{"n_head": 4, "d_mlp": 256, "attn_scale": 0.177, "parallel_block": false, "batch_tokens": 16384, "doc_mask": true, "train_tokens": 144400000}
Each number is 500 + 50 x the weight over its row's rms, rounded and kept within 0 to 999. Layers, rows and columns count from 0. Numbers have three digits each. The size before them is the row's rms in percent of the matrix's.

# up: layer 8 MLP up, 256x128, rms 0.16, rows 9-43, columns 0-127
# down: layer 8 MLP down (transposed), 256x128, rms 0.142, rows 9-43, columns 0-127
# gate: layer 8 MLP gate, 256x128, rms 0.15, rows 10-44, columns 0-127
up9 098:463473476491439449433413498533543450475450426501503472485615468486470543516518510448501494531550460481461513556453448428518440473513392564559527407462498538526436476525499557427517484473443535487482460504473446464477542587610483487539559495524574566470486496503518535520482525627556410576394409487518544493509482560477584467598590493594627483480491492519524508478511506435502371492444
down9 098:577570569518487421489503499527523452444486545411514453577361520523597492430413517410424561485484465474484419458577541464505469492597438525502522592523505529531485504544541468551530523472543512537527532475520521440525566438498442417416544509454412479510474497442506499536500529451465550495543460549503471564609498513497455558554619554571440545605546493457456478405447469479457472557487
gate10 121:474614383475444506385489530541562533503531410471515478460589495556466430506504535498485501476480454505477463478510512477524551597464555449589567537544445430566468518449494517567487487496497531427496524480519509490525582417571383507512523508439468578373460549565485463571492559552537444493473558482447480573532442521572548534501481515536584553502468523581469550487493493602534447468620
up10 124:440496520463464524523546465469551452536523510448543529546554511428468505435453492551525515592461441463610487416691508508529461504507468456496493495359604488489511530496553467461467478504550535491526543471524501497423462469488531556486532476576499483508502438453534598485468453471486535537571497433487467568486575440560417527413498466430448517544534477414449558518452553509484676507479
down10 112:486494436469528541525465431422518495483498535530537524526523556418463428490512429452443418533499506461518470554509508496469553597457546492517449465513474516475434428447524523513407444492553387525487499505441542483491475594539475559455499552507507541535640492618432471547471536458538415493509529478583559514433517430567569470461604518428548386417433535590535562499528480532574566549513
gate11 094:429487429477490596496461575444485496489517443496449488455499455566546573493448619450489495530487440555573481528572491530523452495528547519499555485480484477552498530520497552569473475478484606521495497449382571492524436600443506493398496453504448506494603460543435508529502472474506491460456404496452490391476486566422533526426642514528458521452431535606530565481563439444480408534475
up11 093:551526540431530458455497485458548556564535561504515449496480491428521451566515437498474526470507554355449533511423517504500623460509472504501456625457447498559526438527465484502542612479604424476458574539511384489500513447488517529471492544475547553490484584457584513523496436474490538558505563527510571516483535462540534389554404482438545517580496442457442442505485527626518573515536
down11 091:518540519499490509449530559427510476471495452482506481535540477473481459518491504584549421623394448455476524588432512447538474602515478552587466539417473455519474468462529566502446568561460554440472550504439493478539417521530479491504534555555447498494468417531478506506478503556478470627457481437459477489588562508523647500479433505524334498498471445603468560508536542544555475428499
gate12 107:503566436503558452467443485530437477501410505506490525542533451519472461538508562460531472418547328469518515471470551540523600450495524511501441534563464535532507498490493558496517479497559492494615556529572512517531544511408418503448466546551505474425516470514441387629520439549455513476549540476506514486391611575545456485412501462499473425503509499558417499480471461540622466547559
up12 100:530513433495557493526534487503565482487529466657469479436549526516525471424607469460414458544569474493534440608475510444444480437429463452608563531572478402436490531560503489469572488481415478526474412494447490517530473530484462435548515475550383451481528478630477481429479485576545528415578488532486542433510433566452525486519542481526498444543548521484580458501471547427529457500504
down12 109:491499464522517534489509345482523507531539466578522547492498578477501490523431512604503519448462385445454541447513472520478549557497355440483484521421470451516502442607502429545468430538581568408490515472510458442441513561458548504492468551474454606429615557493478490527559453608506568589482528490521483453519429506455468500541449506459530582532494514585548483455496523511487489412512
gate13 090:514524574515424500501576393616520529492592473485548528508466456487522489494441482583484504534616552522537543502454419546500557566510451492484563431539489503559407468498370515557508475495519480448422540529515483438536539477495422621543586504623511547536401535471456423525478486486416481511558548428564519451567478487485532545525472571495480532489497489499375441538463481567480464530468
up13 092:470582426504548529519406615464494463525475514443448472498547481520442544537479510378553520472363501452504387562486570563454535525508528510508429600452479509535632510490581455428464576507353495520597489472457471494462479456476486445482449550416502538472586551547491550467487482527580460527440450552461517521450520488524494380475499533512499535526482537549531514490555475469491527499573
down13 093:565543551548528462553545553485534434512546529584493497574522459472521533437555393435480554404467378589527509541447627534495591483405443417487515448477511525463430522437455510517560484472501487483491588545512587513539504492535433480469487536542488404464478489481540457562556412527508516448414514492477581457439548509448499472441549573510496464474545443566536517521483409462525606552456
gate14 104:516475571467454528463447558520483498527518427516443420451515468553430533508567581480536564455569464562482521533505506530539528519398443530401463428495482447439428476466422516495550510498480566435497551585417539517448483494491458466496561544572412526405598469524402555541575569585466496477433449574446624506496496572487485535486551535537530429437566517457414553488547472503474466483551
up14 111:498508412530581501545542437476484478533467584473525483544514516488560449465464423502483408431459456461504488477497435465457472499592497519496490506448539468495565451459518522492478477578580413517456440445371432408551493515528529513554516459464520541496404482555636556527445445464514479496512593384501440480532501507492615538627421445492544529577501498518572568528470414504495463520433
down14 111:420482516508440522584365564524455486576532439452477495529457493483444528554569491560533463585543589525598401501464556539511547487560516471532524489443461505519473550387483539559469537501507592546539535514490539458531480479389537481535416473446499485494555496507507441474554493421447497504559478540466515530510469426505474494463435521575544501472424497483400467468435589469539602645559
gate15 111:524489439544475504573453457527469365455447518514433547511466439507504551501506523554418423438562511527470440511443576489579444505373473504513508502563522505505537595452518415572457473541500488518412530555385493543535514464523450500452516556528449562474471423498574465526440556540386531481492360511458496512488478499557501584565548476481579460482530495481549530489443439518470539623565
up15 099:583453585486560550502596568557476454544541512501496536469504503558452402506534492510528471521494528496446452462635458512455460539483521483498496553405488516588551567469491614520573585477436481485405480496506520525360476532464487427531517459560508604455498556427510503437458425583545507533520560531516474424438471460486528449473472520571446541453531489500561450504541548431515586402448
down15 106:443543579478620539561447574530516473507501557562503513543495490515478570568494527518383435416466457521453551463555472506558502534454494555495421478446509463461449493529582438488512468628384503534496458467529602453552512422526581505541514511563516526478524477512471512434481472527489587466441479461497529431408503500502421516481502497511511497486464583578480535510371403588508520626475
gate16 106:557435508467472437444584501449436457490556513462495549530451540602453475546407518521488515512530426457551494433426551456501469474518465392431531467482597598482483476472467480533505442566538450479558584436494523577526418578532352468526457542513535526484424476457594497496550470460454489528469511517524466515511594484466498572522494479596519482648564546537504579570504467495548474544474
up16 111:456505530468507529499411499493474514489487467555507507525562470526406538482498395544556518470476641430482504500445602489488482515524490583412485515544501521592464383508413494539421480493470494516395562525580523532576558520434491577526454441469464502490505445528558462516516538385524515580554463510499521505444486518415578496508495465498560455417490554431536464493502610438548366557462
down16 108:549587457521439554433478492508539545482529359526519468521598532464481472458564593486471457548458500491405593492579505498590533577496492472510549520511464508520452516510568453517488493551429511463491450473466560514608366502481498539518504451508446516462477461536489413467596554480450523539483508403566484440481472450562501481594608495469500551513461487470460538405531474516468379558597
gate17 101:491548495417425618464494395525526490445544412360533508525507529451544502563498446513490646515518475472513517565546450519626526493483576466577474513440485527539459477487557488514551497446492601449552507520449493453436473459412573432523587520518522613447545500590459450500488437538465499480501537549492519478463556482527500488422549564551442509450513473582476479496531392520450461534499
up17 115:431445623491501428508481543439539522507500462519468383496512479454438521453496530602462491456484525471509470506379518452467464514556397496467524481516618510512500465506471424513408492543497477451486488497642500500532486481604609555461446519521575423582531522526521585519511582401582486559466440413447505586510488470480525507555472465424416495443518532542527491543499524497446533515433
down17 093:520508480538552489497534559575551484394554480583498485417489492509362513454493561470518458552591434500535559514583555496493528520437526466501522534491435494465482571459486533480450445605467465477472485553433515580570504550574552434525603465592468486483491503482663472499502530542503383452449420442570461420513486507512489415474431461471454519451484519434416500515458498507536519580476
gate18 089:463530518535432444443507623520550453466530478500433560509489446584511511616631501409450424572484474508493468431461486448508401472514560471477515527459448456459547521476425531418548521461373529495502559488542665436459515524553499449569504505490387488504469480510455476495488563527499525581519456488535564535539532557508553518415546537566525487489570454486517602464495503464512456469536
up18 081:516532523481480459544503530465491548555506542516538544470450494498551489510516527559464503495554618600304560559440523478535499458529468511404446532576456528498518454528463511559584478540429611487480385603464431574587433458469479424438415470511560541514512541544477518527545454465512484479429416524594490448523466503513459518514490524619546545473435477513517460484518521475444465507442
down18 086:499563503519508514524488485558469401502440519409467399454410606496539513482488442485443469499455390530536535431512514552354502428494535451528480462485588453441591576396537527428500428521501456556492553538606497599474549531511438537470548608546491458558470491484565482428445524509544427492449499529500547455466522465501564537549490547475441481521431488468519557465505585503447564487467
gate19 096:493623514599529418440583534489490485463459523403524430431482456463535529466465537481528545511484462465532434466620539458456649520484441489487458506455489570496572477450468427556471525489550568481486543488540489539523594501489550553438486552425573416496558501545447462548420615480508440493500483514476522587479409491543433519417486473504558516508456468438508458585517488605465531545494
up19 103:587566554581546455511577459479483480474443559449464505411506518520477513455539517469549479465574479488465452462576483395444592497414540507523502500419537534461511510434447428464564520420610552536515465472511426514552591535539527517488502527428557388490453475517488493491489550464498462526433548498558557526478446485523413527446509448503598488519378387439560437533499591580499526556496
down19 101:441544516458435500413497480539523464548586546414486545530507586446559378497485468373516528581522548653534596473597447499559500496538478451499524510600521475518465455531482442407553445553459471527525431516476545580411499547462550466530521451486486468581566430449461517513569500515583510508511434465544451513513454494534556407465489501380434516475533503507468436514500504476510540485531
gate20 116:503490508508443426509512510511507490395532452495426524617519441503546495503518633515491544499486454501504536478460480537594469552594449474515513424435500579415351522516542493520460475487457559493566542490543559474452443360432415503520621533543448534452572493448433552557524586515501500476511448572545548491500465500521519512443563638496542528517490503449440510461493516446483477480565
up20 105:440453493423391494496577501534555508411575429492486493544567469524551595497482490440525582412459443475484475476462470541614518467582570459552533505466439440421401474557474497544467560448427514462480483474477538418492554480504569537503560560511501393445372423435503418565522562530540525473450502550497586461501534574570514510524494546462517475503566469514441462511481526528499434492579
down20 116:607521475520475486451429495593457525505374463559484503497571380499510509510470541533439462485552526492441494482442501519501417504502496440518474553433518520510537515511565468454447517490412461410553597514526481538484605566642552464450490477517412504444548587580519445479462522570491480494354533559537466493515425463484522520457460519575532472475470578563434549507513529513498581582499
gate21 094:455589479459434525479476526470527570559554491434525523501472460489463549455500482544577557518325510428542422375613448463457537533531496481510475594472472526523587532541455530490473525521502517524552565563466580501547537506458568538458488501481533489470476461457512498485508435490627414585482537500446470500492479528563524482524509570444449588423471469583494557458558499611548560441444
up21 091:378526545483401540536533455533506578497549525554478428474515472431478511488396456643527552492488559486490525557520497450492472526541476569541586553506447527531503492533464428484560500482408451524521520461542518476486536529500507438432524512445493513486556537573501575521428528488503457516540492533469444537510530532439551375608525639518486530503431574471340485447468523514517423489412
down21 094:487464508495566522475516514383411518450366559503510489502590421534511503539610437473430499439508459611459530507469509525494568402479574533479506371596516517483439496418461464520591537509487504496575520491548492509505513495470474560568509549401484438473511534509537452643458424537436556478465438452500509485491563592517488512504446465523580507487578585522473535539444460499474530484503
gate22 106:555472520446521449431493515457505567475508528508436539512402483521399578540458539564480571561514555482496545449442575567582552547422450552447419473646525609547504459426526505447456485539461648475520476504466484538500506483536493568476459543535561443449520579506423489456478461528445505510490474458557451483434518501473582519560485501556435424441424553524511500550606522438528464483485
up22 104:398496532520519512575443546494470522479514497518469451431526457440455582491587496432523476533507528454540459578437534447498438490625519486433584461457508451442546512514528508438558512399459348532463506516436507447551471547462537448404457470565470474507440427522556510518493525406486420495447573515417508541535436443455449407498506534567536505483531494527479457498422575557487622542508
down22 108:602441534402526506405540388506532467537545442529394465611561504492535480581610545591471489417516531605475488571513466529517475481509423525456466534449497490535445486442559520505536508478500506540517462461519488617414552520524573496512510581515434563477560467482460569508460505553492560431504483468442468485511466505509410366492478564481501474511576509451496445463377530489537490522476
gate23 060:548474401586417494560443479471455502410500487516456470518464459560534477427518449518475461499481470572497507566470482545494492356457456467526525459469588492551503554572476512513450507522465421578503444471457486502488553557574530493519531466420539509632346565441528449467465468550530548533564468548524506490556492478482585607622495562527520468559586475527477518482532468508442452453426
up23 059:561465511542581481498476462566496570539492519459553498469310475487569526512503488515505502443552495517589556427455530438468555550604612565560388473494570464491457509472521503591468495552493487508418510411454638497433498491463507408456436412523446488488500448507521504575520479513463480603481422466471467483552492515488498516573521440503501499561513578521477504445435523465552443523557
down23 056:519513461548471509492488462499442379429454477542414482481593530521479547521512507530530562525482518469446562436517517463514562547597501588489560567518479381481567462520524472490553555514460518292577538612484532472457496540465576622486467479537534547391480571537469502507533468498558442485515450522488568447497480443469471518472469565515440477559460397535453545532527453471476463519487
gate24 092:463460514531478511395500562546464502530534474520450444495394491576493562568498448526515472463552525504439412472464501457558478430472477597423423527547447575509458524398519519401553468495434543496500454529338530412528490528529501469567523474582531464560510538494482541544535528539440507532534327501520504432494509511474538500583499484567613503551541553507596505519464490446490434510494
up24 091:546414507502519497532587436591470511464409507502426498468558538456512500429549461522627494589512485492463563506547341490504533535520532504562488417495505591493462499629486505577537492433501460517508522487558525523465576521491477504508530567473542513450452431552545467508524572459495497583520535502422402495387484497591352499528515481457492454466427443418453547485470518474464510525525
down24 094:549525451552519559506423544409539562476512473432606432505457464497389400451561491387503469550519585519556493481536509530556504506481482442504387497468405541522498468470453534555480507541486541478471513542511542492596469462453467535426541460512441512419479590648590463448468571577502459461511532504477542416509544450520528386518463546522525511449534479494521486414522518547469530445574
gate25 108:486455489497475482499525470478516414508484491520482510431440619516493575481428537483575486498455367493529480442491425527498504505471640517502440453587600514518535487477601393565495430524556447464436511470435493505457415426543512550515484555475562605437573494561539499504521565546509535535411498431547414537464532429581556482481505479474453505509556525480548500496544488539354523497521
up25 107:435543546515504522492460519531566481463557503498517503513558511585561554445397519542500507553517513511461516481488477562521486506465481494434494513542404437513469404526464478477490559556460428482375393414522522402465527411486493532437472507420498532440471482518493491589555630483568485449545553521571474562511466470517568443497659646569567480442533503520481512482457532572478480480473
down25 107:504575493505607453523427484526450472495470549420537489507497523474600429491458566456580503504449438472502458490449500511484611454547550457529486501562531433535525487478547575454465538520497500526548564474558523451438505493516560412632495455476504547477596473457506494440377482490555610475463371622493470540500472564421517502597483470436480531486498433532468505499518398512464515408479
gate26 101:573551481443478562504495511446552525418495450513563528497569471463427551501549420599543554547457498453497471377575453545570572538543478439474509500429569515517596467585461458527446483446520541481567645471505347466534387544434534544509487499511557486454452500464506545564505489531475479542444538511470516503458563461544430482512485478483466536505422490517410458513458452612488550497528
up26 095:531513545474490489442632539579458473508611487471542424450497469371500545461538485517469545648519437625508431456556483509498545464465472531531529515499542486462443526629494484524499483476516517551570475511550469572575468445470596547494526464445519441525466476482439528449511561507549542546521454510404452518572486555461392502460509488430462476417573478445461418492499562564490559510478
down26 105:474489530511586504532556553459463432565483558505469449479479487410576527509601485510458419521459547471520599524454498452458473532408559456516463474459450491505538523435516465490575533588492471481519368439478540492450491565566450548469490553459432577490460485431477529505470412533525515564476506507617475586517522595413504496512534444620588534529484507372510528514391511526512541537456
gate27 099:487552555527429514401492454564479539468487548481641452416521618523483465443525521563494537458451417402489533544499489535461556542424444471505479468486494453539481436542384535531523501496518534453538459468573473496539493516559464515529473475440526559538483522506506622552459532520601561497498540366488523599429452571517486556602499421462478556537498466522416505530529452586465554472489
up27 097:535433545487599530438465463447472362582503570497554537437557626484493452547534513609461503428500488494493559503456490427509536485466516420530478468483513485470522502553430467560558459513524472500559556493503565471432449517516374428548505522527515546499517582573478479546455559539465517442425508447472570539443488521484513503420471476408593491506475461646465551487608473457485452492540
down27 102:482558487586638501479376564602549512482413534575511565423517506466491471389484392510478541498538459553499490452478455466514478554484505545415458437482499462617533519463390486548546550518442521479563530474539455552491503451474538514422500516501478628527506419436567402495558491484467608458515530576473458493555511466521454499542511481551503491429455534511453569502545504548528479441535
gate28 097:536392487594489452520540518518543395445466512532531528485588432474547498520588423500503500591494539556513540472420477490559482438453470516544443471531510518421457461492516495532504444440469545494445556518495440576498499534562493544533497632564484449496546448506475420535405648552570511480417465545496466470521474471425563607530513425525469440471432436461483514503511450519372469513547
up28 088:472492505477542547494549449453506607531535498443532382477476537452438563465382398540603528491483502465519433501525431514456488467515542573537542588508521501513418504504512418514573492605484502491520497502511521548541477391493562470557451554419637489542529453510540566585518441480548471486489477486453499508498514422575416485493377490495480605454530546444435477528496455588448489529458
down28 091:420509547434403467516443521559472482488412493556384422446564560479539457573489496592475494542480479464487462531546544443534449562566460463571511538525461461588470596497481505577493540445531531496511559485416485541410464495369595521516578485462576521510527526560437554500539512573443515486491534502491417460492506527552435441491454483599528552458549516444513414437594555453510516549519
gate29 106:487509522418504506482562477439472460474445527519463501526460425419487451399594496508530520453530436481542453499499491509588574517510444550488487447443555517506513555495499459582418442560609596512563541477562483485487460627519461542486486563437548508466438481509487571521414513514552512536453601482515484450510553459451420583381488435442575507542506478421461585520590442508435551557550
up29 103:497525507544478464497510506495567538418465522565515521470419487460431489492568472554446451516533583534514553503466364516611512554427421537504447455395569450452476439504512531531465516597538495451514552524479550595467503376456539528598497528503529507480504431543531583476488430613533528575495556548547389467542539542506527510520433451487424505482463461475506513551514474431488488633450
down29 109:415429432506486535483572559594436476590549440438545447536554489525488523491546519489502448503461519570485485484438478499448457514579432551480528601482537459476455452521490537438533568455456402463568516527583443457494491512547525475555428462535468506454487598457531450532548397537452521417556488477548497519573459497535565534579405528476423563538553566513514453480447433433468619426555
gate30 092:524459423415503554500518423526447550438521436502473426547396542465507526475528495593490559592488512459535443431483607491528556490463486454571579478516526445501450545511533531475398521551532564524345553498551540574551535479476477550437463532486420448539564517521511431467502446425497403463514589483544487528512468528551487576523474486473470460536382487540454464575462478529581551548431
up30 087:411482527561448531490492451553556502467543503491579451530556413438451411502403541488458627465524499486509539403537424582580482566612391513456482516539416553644503471586476485541506511474533442523534484492445444464493508504426477517438527494568536521506545573459536514485530517487466582529505507490453482547501558453482492434576506572488478545473483519499383554467469492516457614444520
down30 098:564521449482461498384584534531438426530495455439472512531548514477439564514505590484515583533479439595558456550555511525495420380519553456490498527596498500490523528507484545468494491531521527588524559457506549427492482500521580447494542493452478568645492561455455583513509523497427466462494405477456506522494456546491404504474417492643516431483512484488473514447550539492395405458533
gate31 095:551475534454590500448537644445450436630558477461534562472541539495511424494559562605500472597529385491549472531518401489475483451527504526540514588510414485430535586511441563570530395505437485482473385547489552469464451580469482460577512524546468453474466517501457432578413499589537502482441456483484553483465460484472510504492503468522465508512439462540567542540526445495502494473508
up31 094:521541493530582539470537576387480447682510502499518543542517601522540558475596530508516466471502506532517559515483446417461466459572537530497522522557431499429561557491498578582530481552479467531539444542467551451413500528489464432592536440403455412488481531546531490522498478510529488502453516408402498470493465559463447488483533416521465381490502445512575434455421536472434480515543
down31 093:482464506477616480574523414562519485522554610488543541470493482529566481491462487532466497450352494553621494490512464519430482422465491583489546452493473463435557478586550584497541513466400542491534446455532520482543464586641443472477415531500442503566441485493412480511463496509531496435437521589616433459513549570458504534492519485463421503480495462508483520583535459511556513523455
gate32 103:543417442425541457540484557494472457462476385536531533472428448558535477513418516501574467409395499513530461472497494444550477504459429441519426414463459517464450520473426474482521430391446557528535588474424503466559504558516457485523575473483483550450551471528539601501499562541543491551563528524544619513476489578426561562527564480548548474521474507451538611535488554415507452568543
up32 103:544553501531418506456566508565527462500492596489545501489512506461483532523547490425463530594512432540426432478512437509485535516488481596502477544571468466426464548510615508388603534445533450470488419505506420612446549524509489505570597520546479541486543499357495389514430450552487490579467473545460461453631569441514520449472530520564499530520495496445447503445470477515505466460556
down32 107:549482543515458527539521473461578479446495507539504398532469454575451484447513391446579545556545513521542539536551597593569570580491535486518497501537538418537485503575508560519428447478496516546506563485458572542551435487429504580553490444522446464563398462534573471476520483538502403529502412442490412524604516464432607488475497477517467536427474444420484557433527459425468515431514
gate33 100:479546437460515522507559498460552482445554520484606370462468413463500497465499465475428459485562569475540462489504430462605430508516485425596549486494487480568456532510464446476546343461560519504386424515431528492522518536568490557552497534538565586434586498546533620511451533533528458495455514477555563509450455520436511463534517555479428574512490532473515493546516495571416582466492
up33 109:465471467549511539547515466444512460435492542516567472520457484472483549465495501372509420440546578513529544504357467454577458505443577434518533407431532445546389522539466434451520414473569456528430473498451584556428503524504468583593488562526479556442590524570574584512448495504576534432465513514586476510471450450436513493511552561430562520459460528527498519494514536531466571500535
down33 105:486450461610435496576468562460472490511491544479469571518526614527526438501552405435495488475553465515431526545562517483481472486568515537560497469490464532594538490472561515430513506354459587415519457538547520657471520475417532476530455528475451581560438487463508551488536436451444433531520476489570440482554544460554560452529586494475460510473523533452470484569517432428530477426583
gate34 108:437539449548541506492589479379469506501456524503369495489509413392526564533523518442452499528551474607508465516448505544542561475427572517505514499534606490466505586475566461627483498513435555500565501595441481559441468444496484477455524527524451520498570496580510399550465565550510544460429529517474478456478540528514418582554495445507447479469530503440507397505488439453539424575505
up34 108:460462654537489448505447508390466518539426493486519495571514531516492509608468515497552579457496472527506463452536503461502507466571527419503453449561563548577461404453562487547482545620534487508559589534548622469491455442498575448496465503513489432536535525508543502484484464371553515585405548535558452503552500428442562491552432471465439453466523492468487482542495449487486540488391
down34 105:572616452494516556504474518554446471405543459559538536477507465403572462510461551552463461420530521386447450521459513502441539461543535516443533479447447493498561519490443529408449444560536592523518541525499524546468515533506510514456509450508461471511527526540447507562445476540430493449556402465590460406466513521549504445485586465516557531526670557455547513516581558426551483461407
gate35 095:429479465602561523513543477488512476647502533462529468437402507509500622427495607401429554538484489488564509552516533483474504503482574466439483543565463476509559518493521501553522545543502541500466486459460514466534384373534406492449432473443518504463590530548490478489457514507498451478439384466473511514514552463485546495472563475541443445554518550625446469506549482586503584562481
up35 088:614439572591443546497491522547421525515511480501545536469489441464529403473621420498439421565496483607510561506592504530513484538457480557424520449543477499464554456420492523506547588454471465442473455574393506527513548567563463418536581455515533492488458472526600458460550475503493568477437451462510484546439531475628462468495491473555480465516570421516527590457481488517520535451538
down35 092:526472510441502496435581524491561521457561500511558519498544381429488566431533604521544501561462475549569475574433525515527435510494508479505529428465445457507463465406587410494549447505433551496420485451574492454490504521549417534464489595499526505572572407634504551525485576488563515480471517437483497485546536509475547482490503451393529480540494445461438458420587488528455529561387
gate36 105:498394480472491477543404561398528556637524401495498485507517510557543500575512525492529468465469469532604546493501491480482465508557505405507532509537469546551544514468472493477527501550564508500578467523488469480537511587494398510513469497495592473490509546479416448510538520513528458368430508526454543410461499475477526461434501628564562468369362479533462510558523466434516421527535
up36 104:477541518518435503552523486541563482560524470561510363497475521568556470502538564557534459520491524423488551428572508412501428543413475422504477408431474555527434455478420583536540526473480514465479446488425616483493543494532499554584533399555498389504458489533487589481478577488465496474423597420505504481562411548475496579506544493535517460453555510394549471526483550494523543433488
down36 102:485448556502477432616457610521565540557438437489510554489521504482525511541498507522527496548498465546519508418500557440395476577468464498561457566485596576409515535538435505504484493541463504492466398574491516462589528515498529487570521454531557450544447447555474458555514511535408444545434526605523519520466456469487435451489485522591552435495560456395429555524446382458552575479540
gate37 096:489460560505521459506535507531549492515599503448555484561505498406406570501475487515500507469506522579565528474549526538514555560558421451480509511399533520400514506421508482489475455482492503450456529483536449431462434520433534624581611499569494592361471533539499603521458505491462445567463455439540486567437534427475484526435495428432457623557466529468461531507450452467514560482552
up37 097:494527522498608411529457526546480530539542587499517436509451514518484495519515462465514498490593631431487465483532527526491517546510478563535517458534531496421496536412512427432466457549509374475524566539543528464519467493500568578519522416589433560453431563513578518484433543451430402544460547516549542467422382443443458531472456429473525603470448549516506580512462422545550519482548
down37 098:491496514481358583485531573570536462507509535465476519472483491426518615489496510552419499424453396570467610565479457496450493481552385409442535535492492476436450452520563565472449430444501577496495521515533514560453522550519504496516538559584419417563574499490478496439475367549543521407566473534607484535524505503534446480551531538546514506487559486517463467525567546509475567497499
gate38 102:490440467389505400487606530434572496480545490555565402498586454495455496517489510561367607522386522478597519443464543509430512517516479491462535520438537536461508481501540515490540442470498538471507545431549533440454490499522527601539548586480475501490572445557508506458511554511516513573462525484485433568511559547575484502478512496548390462474517477368408587449526521545481456455529
up38 107:430599432488492469550372492406593554456518508470439474537435518542479535516563516492539524490418455433421514460521558486491499429452498448541369578592400577473483520509471505488514548399367535549518475472520493462450467503492557516524474543424471542555510582469517462510488552484509510559430514543622496450495490506502523425542550506545518424455452524479475547517486463562618451511516
down38 105:490538514461483510390551516550539508534512562437542517508475431455418539445454550565460562543482495540547536452460502530508416514431437498415500485472550443456495486565513495446429446543476503449464634499482409598505525464631515560493522542493544537482641484559556508487435514555471526483465449414557391465531428524489497531556392468451527529444565484484505436441505608539479516471525
gate39 100:475479470432481453493634537554536504442524562448545499542514524537535536508496400572478506506497518570461492406545470520457492478633413449542472519422518498424425535524500561536476503423502599463421465534506484494416531473429558598536637473511477520538493449461464497549536551514599583487491513588539525491434496569430484545442459494424568501515502491481534465506509565438387540510552
up39 096:468568514562395434407562513540603446583468552518575464475656571449498541441507466608425483545518555543524442520553501513535545541571511506564556526453572479495432480436531555478492432505527510443451509526520555489437543500504648623494490479531495500490433478474486500507506503506435519527450492498428455499489611507452487601492455525460530553458493426463544478505571493464433473464518
down39 100:481524480522485453475453483622565516459525453490527550535485462547480623539589430610534515462520548544558506504483465366527462439505508436489587478488462541447486492519546517479488457451454452486475421474484455604471556556574574491528511546519487511632446483557516513402533555461506533512484480520415437547453534486546468524522377451602552507456454391534518468548514498517452439574451
gate40 105:319547511447496499472505543521499475534468500537507469413401532556622515556485578535427507509484525436509507498434548470481472524435468494445463526437459499515527507494591489604568538593480455495395469487443574495544493463519561473501516503458430474494644437569445570541472508419533540496522412499474480486472565463484561508593488426616580471526505551557478528517450476486510496521511
up40 104:478385531488462511486491523495606518541497545480415480467486512520499535542522574488374445521523457484407487491493638408548409492428428531575524587516434524565489484534524461573481517499581501471444459472490511545531469570560409499546494526538429511432502432554538473501464500495555537509452451551587441521551496516381573607477541509505533497520523530560511604487442572477470526411535
down40 100:475506557465575459466459458589491545467485403589556465483583473515539572460489428567515485563477462582416494507565538471492401478500430447473471506490501490475503581466520504573482514491489477378478486530551439458548544514455465538513441654466577424450500423518465532540523455512561428612544573435496491507459435451552562515443584440453518571472538461468479494497553465600468545484498
gate41 082:508478566527540476521532534550423494487526539509521442337529435507510470531510452530479561572422586534412561598493469487515603450492426506464448512615480586480579480478423548535600519482528504446458427556423489511544461506513543449500543456528432530498477489553425435455492545440452478427464446555564529525389508499510534439553485436520546511422588491527484445566556439550464507493503
up41 079:465606419476499502460438563465573486440454472477502534548470512487569560499599542451459443477587427480544472444540476450394411522506602463517571555449469438554455488510547498450451466521499422539532561461613592438413567569496464542537496489444509472443516491522526592570483470551526460557553583477392476493541416469506515513464507581483464460569437521457564499430486492510531550487498
down41 084:529470524423466426529563549477515516437465528574516469470483604507527561449524556505466510509491471535488370542517549479460459493450509546513499475557513394484523492416557517551458481453477536482558578505549496405529485514495508518512529514516559422509610530471534533524651540521542456498519590458393477464419498497456531495351563564495540452524586555430442431387512484551482472571491
gate42 101:453378440469492575497518472419648444476524482465524476511493495520487503593474523460458521543497409538577563447450593492528474481509448529466483527479403532443472551499523406557540463426508564497471480434400536445514448568483452488522630537507526505533543499504447487469513415442532471469575413523460544442441489575477507538552616507484563541543501504543510622488482575539488500567523
up42 108:598425528487549479556533514477597458474465482496408517495536457483532520499549473493465451476540423518519521539424522455557430502405470560586438434498455477442403532484585502600477400481586528490488422446440559532489429553554517531493557543538414525487490435473426492456549537525566488482478502468519479517498398571501556615554572445499557556518429460450563582491513500410464429489492
down42 102:495517511480479540539455567563448508520508481389456433508477511517550487446463513454603510500576490604536526494438428467516526486497522468532562424470462490442538488354502484574494540444535519478550458517531468426556580411463557510553527527375479449546572513354534581603545466501502556475522472541471516525472484425489492545457606552497601534414542509473490503498451393463516507490532
gate43 103:498538550445538544470520518511522471531522530458413467501498472451494470466533466430486466518539503547567503409604493496508547588549493455499503514443517527480445595433536499463456370461512515504530662479585554560552496481426518574417412477427536503428526517507525561592481438493511477542530551487416455513421548486488432590437481586430468490451426437429458536504586474525456566498555
up43 102:638439505542457455508571476486474560503547480505530607562399499442438482493425541595455501507521486463487445508463576483466500446447513427475524515478507516500478458486529539505448406470511542560487465517494488454492410505463515581478520498537543548555490478470547584442429436443390666536561505467556452563444547461415507430528545431453598500582528500459451454497473580447538502510463
down43 113:465499504576615423499567502484472494490505539505485426441500504497584495487436453468521391526461383474458426508577459568419547534510500585529479480480464490438528427412533466520533472507496459487401498499439592399520627484594465479571544479455553578398411432487478459523514534488534522504424572540493531528494462519466529531507458531561452590478527539523538583570475462487512412491514
gate44 103:418406432477482521419566530538574442475616502500461425474552538500531513486398511493553531547413430566487553427530468522523483475483546413463462431542436516537445466565472479456486396518498573517485540373513530480476441531483454511548479526520517509491576595581462534605440530499517511457532450501483573522463549447431600495471457583551438443510494552547467535515550589455494514521576